Part of a small language model's weights: some layers without attention, 6254 steps.
Each number is 128 + 24 x the weight over the matrix's rms, rounded and kept within 0 to 255. Layers, rows and columns count from 0. Numbers have three digits each.

# layer 6 MLP down (transposed), 768x192, rms 0.118, rows 332-404, columns 0-95
131115122143111132091124146130087123104106108147121097134137093099106120168135128141124162133106132135130123142118135145137194103130118113146108140154090125125110164125104119139142180129133110108135096126122084107128130094105107151120159118087127122129142157133126111136167122133149166067
127115121130102159083130096139145099144117086145137085136142125171125153099091119150131125113082154117142069110183124151120138130100158117141085100152157124146135122146147110111130142156103148166183130142106140141120118098142115148140156137132146140120157184124110136150148114112149150152
106125142132107148085131142133125134106109121082135092113128081099096161133122134078121088147155144096117144136179111133144109141154213136133125149145145136127158151130171146125146136155098111130112092132097110101112115140122131109150099133123101100096118151128131123163092091163095098156
098099145133132137127155121133138138139095138090130081110140140109147100090100114122111152120117095162103078109182126134108131162088179086142104108115179080155165091124111160141117122165156157118156141119093162130130148132124104097154145119149141142087128156150155111109160126174114182161
141113106082161102147143110123105152104120104129153157114131144164157144154160093096174114164143115120093101140155145129087122134163164153132120144123117101123148129117124121110119113138096136127156106112076124127097147117071115124136133121150126120152111112142187120129147126158129135168
126098115098134122093160135123128122108140091135140172113146127122132116087079107179099127151123171114129074100156142157127082129094126102134104116167131112164123114143132152117155146121079138120129140160084135119112136140113058156169152142121149168140105148120119160121168130143147160206
125132145113108144153105116157120130129158152123099150139089113150099090115127117085136158154138102121148130089135160124120111173115139122159116138127106121118142112124115158144162149122146183132122168197133111115152167173117129097115126119115119169151155072138141178174124121114160124133
122143103096126139134108155134166118157113094116132143122142116156152104132096118144107120118122129112111052130158121141161112101084150136116148072135137102170144143157152089113110126095110134093123143155101123117137124109150109158138127120137134126154151139106065124172145125108111136133
117133165121104125165129122148110113113134076122138173126124116104122116128156179122129143143116099161119106109154148157135176107110135114125143117130095141152117083137147152147125120153074161114135108165145118129132100160158109138125092137119139129108083101119086155133135122107119123132
137118069098086148147143141103081134142129120092155125110133112119100110129191140162169135150095120124087144129122120108130134119140143141142124127135146139143131118137132164097134125136117146125114136095152143090136135080116095099105116114147108121099148126132136070125146142149126130194
141146102141126141110135156142162087144150102161117105155075120128152118115139114135138144144147117140174135139099136111117148104162113090083133131144106103133114140156099143116105133112140077157108134122149114146114134124157138149127110133124107115132182112142113116100161133114129110107
121094156090157141125136098153126151134171086161130164147182089078113131128145126124111139134093138112111111131113146125151109112085114110178107131121191173134129117122116125119147145127126144118114170112127121119126145116158139120161105167114152147124132118172101146091139112094100151133
129138115110108144098160151130153127158095126127124147140112148128104163143085142158113097140141158113125161131141123107094053160156157144114124144114131150111096110126144123128118170180147135122110136112102156113176150138083145138096106103126129147133097123132155131084135116136093084164
102159171146131151135123117149144120133131122087118121097117145133138142111108107128128150150166145153135087142119183133113142140131119133154130172126126116083106101132136174117109132107118143098144122120139113112144105127127131100159149142164123115144096139149121130133141143170194122159
164102115120060155136145147120085101119108117115112107101129100120146147146135084147162129105135125139127136154100129130120165128130134084130118148149139140130104136119122122151145151108136102107109095136175136125083116127133139156122112124109133107143138129149097136152101122227088105210
127135145147177123106129120124122106143132125156148198127130146150115112119159128145125144165169114142117117122113175115109124109108111148133125103106094123162125116156132130101121091136121107107149142168115127127138141135125143147142140117100148116136140115157130111149124131125155148120
109130114124133133092137119162170121141129126110123133132124175117141130122103125117127097111177147103153137159118141117141122124131164166076141160118126099123101144148118118120127154164147139123164122151128121117141129096132120110159115097102136155129153092112114118157123132153135109151
106124105106125132146147080151134130128122128097122135123140155146083115135155137128139125124146110132140090116144136136112076153111165096103107138154154106134129131113193144120186128162142121151124116134126130094140124125113105156133131155078107169137099143120148110130129139077131127125
089155159128131126145116118168091128101136160089110151089143113115123101119115137117093165114093057110131128106123153082115107152104173123126103141105170170136118145124124133068185117172176146142124116110129170119156116145143076081124137137166140121141124108138101079148113147136098128169
149115096104106134114115132109120175126102115124137129141105129152129153128092133155114127119098111140142110150143129078101099104097156168119148128150149079190157107182134127097126155160101149130144127138089120128114120128133126156170139128115093146152130201137109130116152148134137138105
095110147144145114118098113144140161141111113125124097172110106151104141156126151140124176151107164156127077093139146116166128170106121126136090151082133164088123074131115139086094151136116135130113148169137076109148176156130111102136142123137129122091106190174109118134164103124176169090
114100109144089143146131140155141100095142132133110095139111125090139085137114092111129168132109141160099094131161137184119108132150146126142092153151108075146097127163102168113048110143103134101119152107158112152102159153108158124096120124132126137121120075156106115098164103122128161158
158150132095121158120130108156136134117127100149127121152137122130091105153133095170149103133119139140092159112140119107136129161152114118118154142150134118067153157149149123148142069128129153068106114130119145167084130116130144118129126159162106114144118104102083135089154154103134172126
081075114062128159120108087122160143115143162138074134159157090148165114108127123128103125173118115142143142147147121100114114120158140122102121147164183135131138119095137154109100153132147112142106136162157159126105148171136116124122110165142130127127112134141128144092123152107151134143
149143136098135101111150148126148108118135146152179125112100153111106153139092112121097145096142109132123142147134150127136146132141141104115085155146139138104106159143145137116132150112131168146162096137104110118135125091151132111130151120077090130141066110150089153143084132115160162138
099109115149127142079118141120149125093148125126132173170122112140107131171171112150176124135154139147145129132099141135085129159127061128153147149195133149126125090107130133139156111108142095121144144153122129197100097154146158105103137139143143106094109098128126105137124110131091131108
135118108130106126120130101173163135159137135130130112158090116093130113110134128123172150137141140143113148110127173135136131139117147122094092147126141119130084161156113107124121165177121150118146143148124107117107117070116105128145109142109124163134131124144086136132155111084126135169
114152156119160168175121133132155156125151120158098124126141144123179138139089115195116148148174122112142141110126142129105134174114103090161144185132128134108169150123093106108102147123132118173130132085108141081128116095158138122123108116145145109101051112134118143117103138151167137083
139141145145177117160113118117073140117170197136099159143157155104138116134123089163124124107123145122131120135171126159146103174153097156142102174159152120135114069166147092125147165089130119115153128129124146130116121107118118091121103161143144064150092135090116154133126100106134101119
124105130140091114139157073123099096115165159109155110124130124105099105148171138139117115143128166125099120165136133106132099156141170098130126126157204138139108155134166109144150155136116140148112126175100119101144120126108146111116146147116082148092079148122145114095130112112169138132
137129113118113170155095116099123111122059126165101082093137088130102143152116144132160110112127087147115114152080057082172172138071083101145144050109112140140117122118102101116124179084097063119096166116211121163098158098165123141116099148157137133103185098156122096168090085149159104141
112167140097148080162171096134166154159146125116159134122154145134088121122128142177139157112130118131139076088106149157116112156144122125090100126182119128129111117103182134160128141137126159105135118121134102108127108110113125144088145142090135132156148127116129117157119159076140135133
144113139107135117143130115110097169131119131116133121093146084096124186125122121096139137124121074109071147126151117146089125114122123136104174119157096126118123146122163115152100098168095096141129099105136101077114098123125143112131113136135150095165119137137124140125119111131132114159
113157129165079128104142147176137094090135076120086103121081131147135156160144138156163159091121089145125086131143148145110100171076144121158130129139117137132084110156130114082133111113126102132139107100162106132138127121113122130124171139149125115107152141099131103118115148128147144153
110110112098160194101132124149134113150111104153117193088162153169158091138137129134112106146085135130094140138137114115137150118098122087148120059146120108133105112154139094114113150124093127098126131171134101129111131122145093123164128126141132125138117111107119111131132145099107146146
118132141104135104134119096139122159160090116120106115120147129138095125155103135120130149126099120123087125136112121145158141129159140089104126151134159108171119119122058121134170138117160108074129102156131104074109155113139118093085114101132135151112133146140127085098142136115155148184
150115124109097134125188128135122085169141120109126128181115143088124139135110128135134132153082146147139141112093144158148135144114128133111106141146149150118125138122114109105134126155150133133168111157138117164105165151130151129141107097104150149146123117116090180148151105136111117161
135145141175111122112131135129143154153130129148091119146145133152142130129110142104091182110110153141105124115126099144156129121096086108179148089146196118130164160163110188161135083133116171123165122115122170123103169112199104166139149140086143187101140122111166149054109105169126140085
147154152127124102111109145141115105116160108156112104152126177129132129121158154129184120180151145153123162088109175136143147119110133110125111143161123099107122154124096115154104152142135121124104133136149104123142118168136133153104098121089126089161154121129125108139096139134077175095
135125104128119123139076176149134124134167143138123099136146114092123143129128108158142133148140144114116146106095156127138144100131100101159120163134134116106138193158104111089119151111160122156112092110116143109125121089132103151096127132111137139072111117113062119117140148145114120089
146150131154152131127117111131156144128148139131128105140145114100104131140094128107154148126150124135129147157119157151139153141086069126136133129136123175109114119147138103154158117124127164093124132128118168164157116111169140153166121112154124114124143103153115141159116148105109134109
105120103108161119160163075151112139124117088112129090153121136109081062142104148140144115115125130101136111156123132127180109121164189124140173106160126139125131144120150124118139147071129107120155124129148089186087144118079177111155146123124125143096121123148131139140143145139159096142
144121079115114155114091172119136120140133154124087113134152121193163106119115065168158144113126132118111105163140091121168116131111160143159167111109155121130151138117120113141108121092145101120147167131102132131099132124142153126107106119123123123152151113137093145156144146160119117156
108119107118138151149115147136119099140109100112143119101119107147111099139122111163195131106124148196124109142124106116145100178130136100127112135097118100112123118141108112116148127128125113119146128130154127117123143114138133108105113141172130130112141107153099134111143157154136111196
126130123174151148155118142155159148108082114093163140134150176137099121156115097130096157174161132077136090109116109152161116125145099054137153114117156149103146124153118130125134060100128197114111114113125115112092101177142153178156108112109111106104094133154136122132091138110073125136
135146149136137133151153156137169115073172174097125116088158125157140099123097100140085174085096108122154111154132117147093126113112119136126136094128128157136113148107158146148086107123153138171119091101130169117117106137152137113127082145119135148140123150107136101114097151149172109146
135123172138153119119134105139098152109154142153131133112156133149113110158111148101082134161145138123104137171144125128156132122143145119107137135159114139106133114114145118113144061106129082128131140173117131122146130113114159115107138128119115101140137134135111126131104116117146124121
111155152124116087176169067168107154126116132127138126101142132115142107092121128087095101162106169111131147127114149124164124130117104162145111100112154156119124111114125117126109077143135123146121137100118123137170098134130129145114096136079129178123131130134111135118141126149104132094
094120083103134145093103159124120128119086090063121117136148132180102111146146144169130142110073095139108146142150102096117133125119147161142110124143133105108123104146149138103118114121090178146149118090091135129100140135140134128167112175183138093120099123116145094126154166155145134198
145109142134084108127112145153131153122114127135160123140072148112110115095111183125119131104120176166133115143115140135142074111072124064118133122126148109109133129152123165124122126133112142152171137153141121104120076143131132135113084140128083162124110160112111104119138104134123124119
121138175160108158134131152158190127126100133172086124081120161121129152140107121100105139100110117126136140125151143145124139117120144115129110149116146085152152088183106168110125141166095115122173102117162083146121151170095142093128120152130110091139132159158131146122163112148110076135
107168131107136167085116119141140119201123135118106146136093106166134103109150143109134116105137151182164121143089175150127107126135076155104136164146176107131136133125094125094120124150129112114111140124143131115093130120140114124153117085136140127131140115135149115089126129090147125132
107112139133148144156138102104107176158149098115106142130122117123113119084157105099128150119132133115112135129157122130147156103132146164146139131149142148127116143136113127124123094185141151156113123117101097095116221146119128139126121129166124134107109135142155138097155132131157127132
133153120162148122122145162115127148137144136121132125099148147128104170111084124089135123203142154142141136111136107164143163047059126165178193134127138139081156133161150193180095126111119097175076103135128132082105122110126149145130114128125094146131171124115154160126116077127136087115
148135142090107117179124106095094165118140138148147131114133120172162099120156118128127171144108133106144128151122129106149092149145140116143138136131168088092127094138119154082174159160110147126134124153118158115114191151147172144108157157102130101089110123114134134130095110097133127155
133133125125159167177134156152138150091112165127152092126102150088153152122118110091108115122162093124115147177159120121083151117151185114107142131142104171127150164156160100141155118145053089143137117115092081139131102065107136115148093127151154104088132090157173143142119115153118115179
137128131104135137105143136133125148140129113116121130100139111171161100119132141161116121158122108113124109111127142122149125097154091153121100116120106117145111075158100160129124143098146152114156132117157160152109148118136112144147147132104175136146151116137115132153141117124091153142
087108157099122138145157102169130154148129138113109109179120114150085153084147168107154089089105125151152146149103162118159113173141115103138139116138164140123153106102115102117116120182050159145129129123115135121127142138120182085099143128157101144065124117161132124092142114122112103145
131124072102100139120138187098130108114130149116098115092165109104135166127148134115144120128134139144113130135129102127103125154117145137168090145110144107135132100123109138110160136128119111171130113136137126136124145118127123161130126128123121103110120127148117113116131139240101113156
101122118107108147139153126126116145111143133121090142100149133113140127160157128130156113106105156084131137134130061101151147187163176139163140118081098108178161147113141132142146124145159142119144084154097096128085134150107145094095149105109114107121118110126174141096133113155154116191
139131153145136163141123115116161156127135118062088119134100160148111163160178101107140097137117125139154098140151130110109116086166096122119157136158065099124100151177135145117165152091104129135126150175124119137161166162156117110136117177138072129166154135074111098088117129080127069178
142135146106120133135183139108145096111138123153111087113108184101135162117101137101071090111098118114131154132145109130128076126134135157124098127135124160140151122127183125100123119108132195106165129149130139147149126126122160129138140158124090130126089109100114144140136139083151146120
131085073121110131074109143137160119141117122094106114113118113103135121121108165140118142134108120118122097095140149099148059129091136141088136151120169097156127133145169135136118124141130135149144132161121128105126139156144092122134144140089132154131126147132132139132129129122118133164
121103153100114126161134118119096151136170142138163151164152153104119140115117143109141172112145138140165146150143123127130112155133159108122122178145123124115115155155115118130117134177137143126137117105128112167111162154120129133114114099130145134118157158106140166146136135122117119116
137142118128110124092109137158110110149114157083140177140110098112089125121114150132142133149108130137162131105164106135131077160137147171144130146128156143136155120162121108163156134142107154157122155161133098119135116114097146089137149162131122171117147096141140114154083098102133112141
174147075123146155075124163111154137099158135107156103119126117127146118157109113133083128137160116076090126147131156111148118111115186184150171120129134180130126147146121134103093138085134113109131112112115122092151124096130144141151114125115121079136127143069167092160109163152131079165
133159163164110127114131105148117129136117158139155090168054104135101153119119120130148138122137128129140130126139156113102140161138148124098116151087181120084083147150113106120138113143125140125120117115125123106103152140100143118119146127114132160113137112106144132138140149108123157130
136158093110125123068117148141142106145155151136136154153119105117132166146120141175102125108119157126160165114130111126131089140122166082113153128167114097142112120119104108126157132155097130130126148192132150119108103110137120123114065116097124154153122179143125139169105115092138161191
124158145152145137109132138087104148115157130130128100128154135152122115095109119100067127158110118092136125123155122125122112124078115113187164131171125130109134149154180154131140099152110129117168111139070103128164140120168164151134110133100137122087110162090132173189085156132149143150
129132121135147126126102158154070111148143133142137160153158127127142153135122109096100115121114114106130101166155120134156137128122114133166130144159109137125129126118112105112105122111107121112117118126156108147123146090091125121144123170112151096091144155118169123121130117103114156129
098122113123145118125152145134150139149116142143119115140124153186130127125101115117098164105129171109119109129138134095129075139100117111067055154166149138123144127115134117134108156125185133180157150174120163086146142138170115152119111139102120150182137148132079164103152145088125093112
111130150126140133120130139120106170111109135145129147112136122109123087089118148115091095125123130130140134119164149153149145115125120111082160156137153118115146137140111135135144137111109161139140142097152109122106098137118137110084128107136091183138160148130063066165156135133113126143
121129168102149135130160103128113159126115143133144091106125083146136148163122118100093136129160122137111161112147116145107167114147101098172145132154131128135158136120100183153128155127097158089152123153102144116153152166134174156161156128133123114134081138130116129116093146170110110163
# layer 6 MLP up, 768x192, rms 0.124, rows 333-404, columns 0-95
146130132130163107127146130144102124136135181120119132112142158084122130129104125129136134128124116154142138106131130115092158134194116119110117118092125172155133100112119151149122112124167113101102138127146103148136141153141119113149113125134155117118119089117177119105081134148142129088
113152114101195115124149108101120112153129151113115162115111191151133136107099082111095102149094143098141088106124154135144131090123117134098083123135100150137114166114139113122105100097168137140144108100164129132143062102150135135143147122129138123145091168072137109112151137084139110119
109137137178131116138150159138111092128118158118164110106086168109133104124093148131153114153142140149138158144138125175143181098156082115084122132089094169101085121090147176156119125131125159117049151168127135139186097102189111163151112121121112107156113094133139131166108176140102110084
106151151159132139119132127106143164141140183103113133109151121090096105144130119096157140113132123122177163103128123120124164118137095117123129135137081144159115110129117168147150098137138137093133165121137106143116145135153116139142110097114131115106107121124119105153137172109122104101
087109144110169121111200115103109096159112124154081140113153163112155117054097155159157103154176112128159136131172154123136133114099110120091118128104109140111137069099103111121114141101128161076121145143100131170090169144116115129156146117125166117138154126142131125117131140188126124140
083135174145117104131115102108130147127138131165115115153121185121136147119152121134149123173114113130114157149117134135121129103112098116146120113081127115113125082113091160123105132114168137121131134145144086116119133159078128133145090134127147117118160164099176109153097125150137151123
131155070116116105074108158123133133188097135139101155130132129152113127124097135137126098100141141105136130111113114114112129133111158134153154145173153090136134108165102147102134129116151102107131146139151117122139100103140120174133099101125129143136120124156098144117131122126101155096
163141091102144118105113154132148107166120111119107135124108128168134130128127122135134103126116132145117119079108080137122159118132162111168137122144159104131162147090109108106172149132156130146094124118115113123117126147165144173137133103123144151147166138091127140146143108115120139136
122106101131090124170129132110096135145134146112133090084112112104097120122129109157149100154140097115119161115136128127138157140156130137133125097121111125152161147131095121139134100117128179103104145125152116109108140102154131110156126118137134106127131131129142118097139151130099129144
149129119140142120116151150132115108128142156092119161112135105150135153125097136142112132123129108076137121123119097142112141102096143175134136111102117132180115126129131090175117127102167141130140094149150158139117141130132148115138116121101119141137135110078129124144126154175109137123
121104151102124133140133127124115149146084162165115114151102131156124164107151084083134101142127177131135100115099116144123138110116117153151111144157156140125122156083140086122181080117134145107141150101123059120106124129172114149141141122134154154130148075088115151124109131149097134151
154158104161146098129148124089117140110119092132138111124153119102147160110091143153149112096122171131192141113103144127134149138091101120143149121153076136131161087123158129140123128096100184118144154153124126136134117130126073158132106129137138113130097128090107113124153117161133139088
139126106114119118122098127108115131098143106126118114091147113115094143120109084125129121127130159143161119130121103110095142139135128172144150138096112138131149153143122131134097119078082101116151120094118101116128124139156124127185139125171111118145117083144141139131108128165122131143
139084104091123128133140126097143137146123102126090133113099123157127170130158139113127131153133082117133142135109153156120167074153140139126134170101114138165123108093106163113111114105148128143075133173077077130097097207131130134156118072120074126113131103150093134103103111187096134171
129120154086173131165117067138105129158151108199106115168090143173119123131104114146094112149154121132126093138180108140147130101132149145136146091121123115171140121135105116106144123164121095124149144123158113143139087098099119135132101097128140100139144159110145138167138117124167158143
124113135143086124139082094128134165114097144114134108165152123117114163172141156118115135135130145078088121150122153126141132115106115135104153128094119135129133116123102121117105114135121130143108112119089110136137128153135148140147131106117114118123115129144109106113147100168115155136
136076127104097114102115107117152148131115140159089139095140131152072133151110157131098121184107127105129158130150153145172101102121108122077123152082101120160152131114078095106062121106128102138107147141113144132087135097110128121120086123104140099109112135196127134106138111111124122123
100133095134099113106120107120137164140146133149136128130097172123127171124121121099125118108101109148134121099115121123103144128105149135130087142121128100131149180132108170064103116145156138136119091092102107156144130120112163135141150149148105110163129129101112119103112119079136171127
124142132133116109147139128128094148115102148129095072163094122100133153110124139173181135144146143151153161139106146133111171125172130131143118121149150113118136106115137102158147130097082112103122109114109099129093109124142109139173149125160138119121148124118130132132110161140120119103
140131126112098127183111149130131111114101112168117116152098101149104118157110103159131104129118108121141078121140074130116101114135118140100123090111129141125142097093095113119111135122152142148123120087136131133145087156147138155167172117120128138141088115091175158166118091133165123132
167135151168137132121164128122110149154099183105151064136104081117096129147146142146144118141167146140108092120175116131149134140163105119116122139112113097159118126155124106130050166120135139149088160106099102123110121140174136106155091077121146116098133079183133181070128129138081102114
122180139108115105112111140127112140132128108154104138160134142144116133187171164128144128112166120149122118112128136170111127142161145127121113145115156116144134150101125115163154114091164097113168098139145148169130140184126063096127145111133088138123126099153135137121156107091140135122
112163162182143119204097150135086109125094151143139103168100086137112140114099149122132127108138154155148115115103132145108150121105082115113134141145118127101102166158152096154159115120112136129170130072115138138133072125143098143156130125154122115152143111165096138150140162138134091105
083123110123092130157122162111144090126145112144133151157141127145152146142101141122137104131130128115131148115126098150128134136120132124141129106126142091139156136122125139125111153161146105125123138111148118129135117167126138141147127138124153129118159124140143160114094091132097125150
155125137134107106138121090136128130143143181169132144153130125156078167129138110099123137134106169121157097127093112137139159149125111131140123120124158095183172162133044116092133078127145123157137181109154149145142148128140136162145128123137098207158176131085136141120132106093100125116
141122137127135119133070099118146175128127156154107137123119144122109131158111119115081109123111107116116122124144124131093093112105118127103093119149119110119132141120136134095100106100130087128137108101124109121152133158168144133130195117105109116091132147157164124114132148136116162114
114197112101130129093112132115137115166136065156106136104119134102154170152082096147140106143163154123140112163103112160084142116164137164144163191089140123105075156093143169152106138097132103110117135156134168110080151110126145111164117131155123120138116093131141166150132126173123120128
138161105161087137151115148105117110146159137121107154114110143127089126136132163159108060084148154109130107166135102169100120114142103132155103118142130102114144113177181139162109137126131105091136182163138120142140165149178129186173114081150105136106071136097115106099176067128110152133
161143087108133110136127140118124092129123096149108145165149119115157134114077104152131107126125118088119101101140106125156166100183103149134118155152110162161164135092098126149128146113156122115138127124151129142147132134156152169139149142136159119126160134102159134121108101121110175134
122091158098138111108129121113103106086121109142136138111129128134117123152126145120147131171157093124146141148136180104100155135183101194090108118080085090070157096124151136142131074118121088086063152091133119139137104104164054098125145119129158105136153101143154156100123130135093136132
124108116092156121103081162107133144145126154153104139112125110160060115150061127145054085179134150095137139122187099137172130119135098111114125120133125129142144078180077127106096109121125107140122147118144107126161159133140120122147131107130134145144131135185107136115118093087102165103
125095115114140119144116113123121148157149154125135152155115158118130147135137150122158104163116115121097120113068139151076119077146123139143121120135110145109157088100094139109107114121134112105109124119131142127106140107136144121121112121145122101117141156105164103155160149079106164120
113145135138157103129170095147119109135145084112105085150156126172138140094154160134145129117090116152129158134121123123105134118152108132117092107137134136164110122131117158124126127109116140140092132129169110115094164148157131124120128112139172154127137103131187148132139133108108127131
136159110118122110107100169137127112186108121142096106121113096149111144155142154140140116101153123103138150094147090116142155158109131119171153158153155126140127163146093105114154146131133120092126137128120108134136071124138125142124150108107119107159149115114110129119128119088127124109
111139138170147128094165161120158115140115123156146153116109116104120116120134122106118117138148142093143149142133096123104136128073107146095147114111090132093116114169126126110094081126129128130108153104131149135119117132141110163116136113133105155143119154150104174083100134106108141112
135154165108132121148160096112126133100120167105107140114085088122139135185159150170098139126169160100128153119166098134116128141099163125144105090133134176131163161129120108111151081126140095127127124128140135150160135132146141148112130113174132131120160126122179133150095113159115112119
171133095129151121129118135102139079145157107150168112141145094140151147145123170105125098106127195113153145141130139130159168152124108119108148107140156173118152156137089115151080108109159085119103124141148119145171107079141125135147177152111113165112173138076179075137097135164103131113
122182131147131127143122140139120106128127116134122143163118148124106110138110097144086137105150147129136110103093113160127137112113145152144121160129164125158159086129121118162123121090151144123091150090102096155164123179135065165139204112108129156144128113131097136133126115124098129123
128183125128158116132115144120130142112147153135081134108166094100141168152087119143126093154169144119128104149149128133113178139147130150155155118094133125146130147115107163137113133127111108137128137119127180122112121118138112110138121120138128100099117068134098150177139144169130129123
124122101072113114114078135127151103130118095135108151122113138163163134142126097112124107179112121113098109110122093128126123116142159121126111107122140125159150118117110129107112127138139092160120109127132108117127163179098092118135140119147121167106132125116147112114148102107099145149
106110155147134127116133099100156130145147120113140140155163155134165137152120104138099080136162167151162153162125112130097141090152108139120124119071137126137135159164134064101110129171135152159132094126128126150158172132119138065159114126136134146123130093115132117100123104144109141129
155159055117119108071098147119161097155123100091136107115102096135116114102081114137131103116116128066150095123129143098136112115103139161181133142127144112170132111133096176147125130094158105123161165150153104134128117122127134135144094121180131158155149104139083133135120127196104133156
119150092118123123114125132114132108155120144140107146124129121148136134103099135135133104122132110115122073118135121134133123132111113144160120109131133138147154116145127134125139124083153112139134139149103115128111117129150144187135140105160133155161123104138129164147143139153072153152
088130097122179121130099127107160137129115105082133112184130134148088110126118147147161132171134146137160120151101137115148151144167113133155120109097108101098122111147100138124121101108192169071111132099149101148163086167146185126146064085150110151126100140184116103142138137121092063114
139138154112138133118179132121132124108123117108107113135132099101117143157156144119146146183093114071143166133131132159148133113146135160138087121090114124126129164139149115157122121138126098109095169144117171119108135173123109152098120129089157113146119126108154156117089109133105148113
100114091149143136116110161110150138139117096113120150121134165086165140098131118123150132130138130137121135129138123146129156143098141142123142148062131119141098099144132117157146141175140186162162147110112100150114146143137116133157147139119126134126108091155118168157141112103106127130
096085148131145111106117159109110164131093089140116115124115095116158177107151141129181105133127129117128148124115120164154129130118100114164107157133125110070126154140134104120150103138095152146099114100084128154142113108079112144114145120132082141132155083094152140119089090117111187125
117113117107107129092097145143107096150139144068146118142082129091123080102123153135114148169118112133120152114145142100130165153169119134141120095130137152147141141094091131114141109138159136113132127153139094147130151132132121099168133132150144127155140130139162113103147099136123101156
120110173132150101142133132144116127110111170141126108124094125156133193163170155096151134178124136147142117087133121150140140140175115135108111142139106101079097116116135107139162060112099134137086141139138131127153088144162097100121138113150135138142158090109130141166155134119117131118
126108117133155098137126085110120132140096119108123117115132157138118142104105143106109182065158130106152110113122150127139143124085118130148116117127144093164085134128116159138173130157169092104096115114130127096138132149118188118124074112142135089155151127089157113161115096140139133102
122117098114112098080114134133130122126112085097134124147123132155127139148132167167130141084101078079097106123093155155093140097112124140129158140131109120185182111127101097142119137126176088152145099152157141147139156144155151129104138120130130160163110086119150114145138146094127112117
096107146119137118152132083122107186093141133148106119133115099134090130115102132108091121079123183129137137125133118132109154106104132120149144115112171144142145115161107082150129080121143123140079131149137132134130126148092113122117089125121131147139138114145091144127123195103133081127
118134122134122127122132118108114128143125170166132139151087126057113133177109085145163102145149134111151130130155125157098121067115162148154119111082109125058134149130129136144101101112131139148117083116122096115075128181098166122144138112144120153149121117145150108102131083112106145103
103142153156140106153129076127101158125137172124150134161076093139118132081132119116091157111116145138173113113116151135107151160110118121157119126152153119141095120152114079134133095149111172138130121095137143150124092160125142148142130116150153135122125117142050105083108113132162148117
143138151126168114136114112119104184169121151176151168182151109115103139091133132122114118140134120139098103154189141154126126125158113112123108179153100145108158182148158103136141141114143116161184134095109078130150124096125160132157178108117139102150161164157117161126132100106126109102
131126147132168102125114115119159152159084146143122161101124150128146122113130153116133117170134101108125109119166153156123134109159108113132144135121112154137082092108097129115149142131153116133140137120097115164123112151150126110132144128130140136153118121139119091146137080098133111120
109105105165140119098127138127132108134126158142130105192116132145122132096154133119135149166092177137153168115140126125132163108123107169149120138130166157154183096096067119131101149110186100078093101136131099131120118129079079066149143104126120169141180157114184141092099099146100130128
148149096104114120125160144094121139136131128102090109097108116130092179166115108131094132115149114097138137106132143151127163110120116163147152117113123147144125138132116130135104110109131163142098130079107116152114111139158166144142137128152127096124126101137110125131124120205103131114
089124119157155105096175090124133126171132104159083131112134146135112149143122165134164106127119145116150091142118139161137153118143134147101123130149131146120115079175157123120103142133141138108139142122149112149076159135126196176142136113126099136141143125112121106144156087129127127150
106115111124164130109123104125132158130117144138079101154094119146105160142117140123116124100112180126163149175192099119146148148106086161132135116154080074214142142130092172072127128114092123151150205157117092151132088161153120147134154151123087118136136112092090062113132138076141096149
116124111163123139164145164072150094134135083144121112136131129126106135149138149175122088144126132153130188135144101162118133124137126097107100092065115105142137126152086100151109153134130135134087165097167125129139120139110104120166161115151116069110164111113112144144060099125119131143
128147138155097114177170122099103113101119136177103088127113144133153121125119087173148117176191152152128157111095134120144155089160115132132137121140122139106136106151107094140150109116118126091119134098098128151119144108101143128135134141148165101129131092107121143108115119137109105112
106084147117146123156134102127120184132155161119112128139114118096119116139118154140156105132141125154155171143151120096101136135156142142162125138109111102162130143144090097106163131103132140162123103087158129140142165142105145108124094075143152164142165174126093136124144141138117121094
133149120102112105108090127157134124142127146121127084151093070055094120128114167120161156141107169086150143106142143134109109151130127143144160152091112151115128119116138112157107100119141136118139132157115127136128148083074136098114118123144151142156128119171110109146140113120111141147
071096109141142115103133091123132150161102126120128143161126148156137140097106159111125080167131127094129124123104135162134144104108124167123098122169136138131147126148081116078150127107141150133137139126104115146110066151150123164151066101149144085141115153118122124161145120158141121136
125109100130132132129129147116127064111142085113101169130159150142135130130086129124107139143148090124122121111107105143147121126144135122156139102115156118117132096094144143100125135094099152154125135128117115151148168158121148161135160128116145117116119121145092111138126115131146151134
142145086103151084080134082110176111168150135106145114151103116145106118114095179114084112136121162122132129116168131130124120108149125109132127139129152109157098131191076121121141141117065129132149146184181131146087127146117141170151142125131130106156126168136132113134127125081099144155
046141115126121124126099135102147106117056112155149120158079152133139148137138117105123090127183155145102137100094106138128126141160142135155115122089134120127127091108159162157131137179080111111154131078113137115118126122152137095113118139141109133118153153074151142120127144119135142134
129129121129107114129052100145163120126135124132163117142143134109110153136129141127125145120133146085130112121113143118135134115139094138125129103120104151149144117125103157120122153147120127120123143115125129132169143105026164138125120133127149149115170124161147108154151118141118143105
164138160133164100137125120109105125122138109112172173131147113124127121130144112147159099126121108172184106126140160144104136131165105156133089105109092155147165118161107103215128117102139163105110134133086155143117141135105107116119119126121140128160124099111102139084128119145126132094
124119157121157116122160122119101167124091129131146160123099125158134140093111142121088104121139164089138154138164161144114116120113113143112119136112092098078118184168125126103087111142086133140163119089133106131159077112089127094137195101135096124154143122157130121150149141116097167075
097068085111123116099121133147160139189101109096095121126121142161135150092130145104139130129138141098135096123141110148116136091132139128150163146163125120140125125161147128103107166132150132159159135107161107134074142166126108090150127110138146111115115124156164109146193115126127144148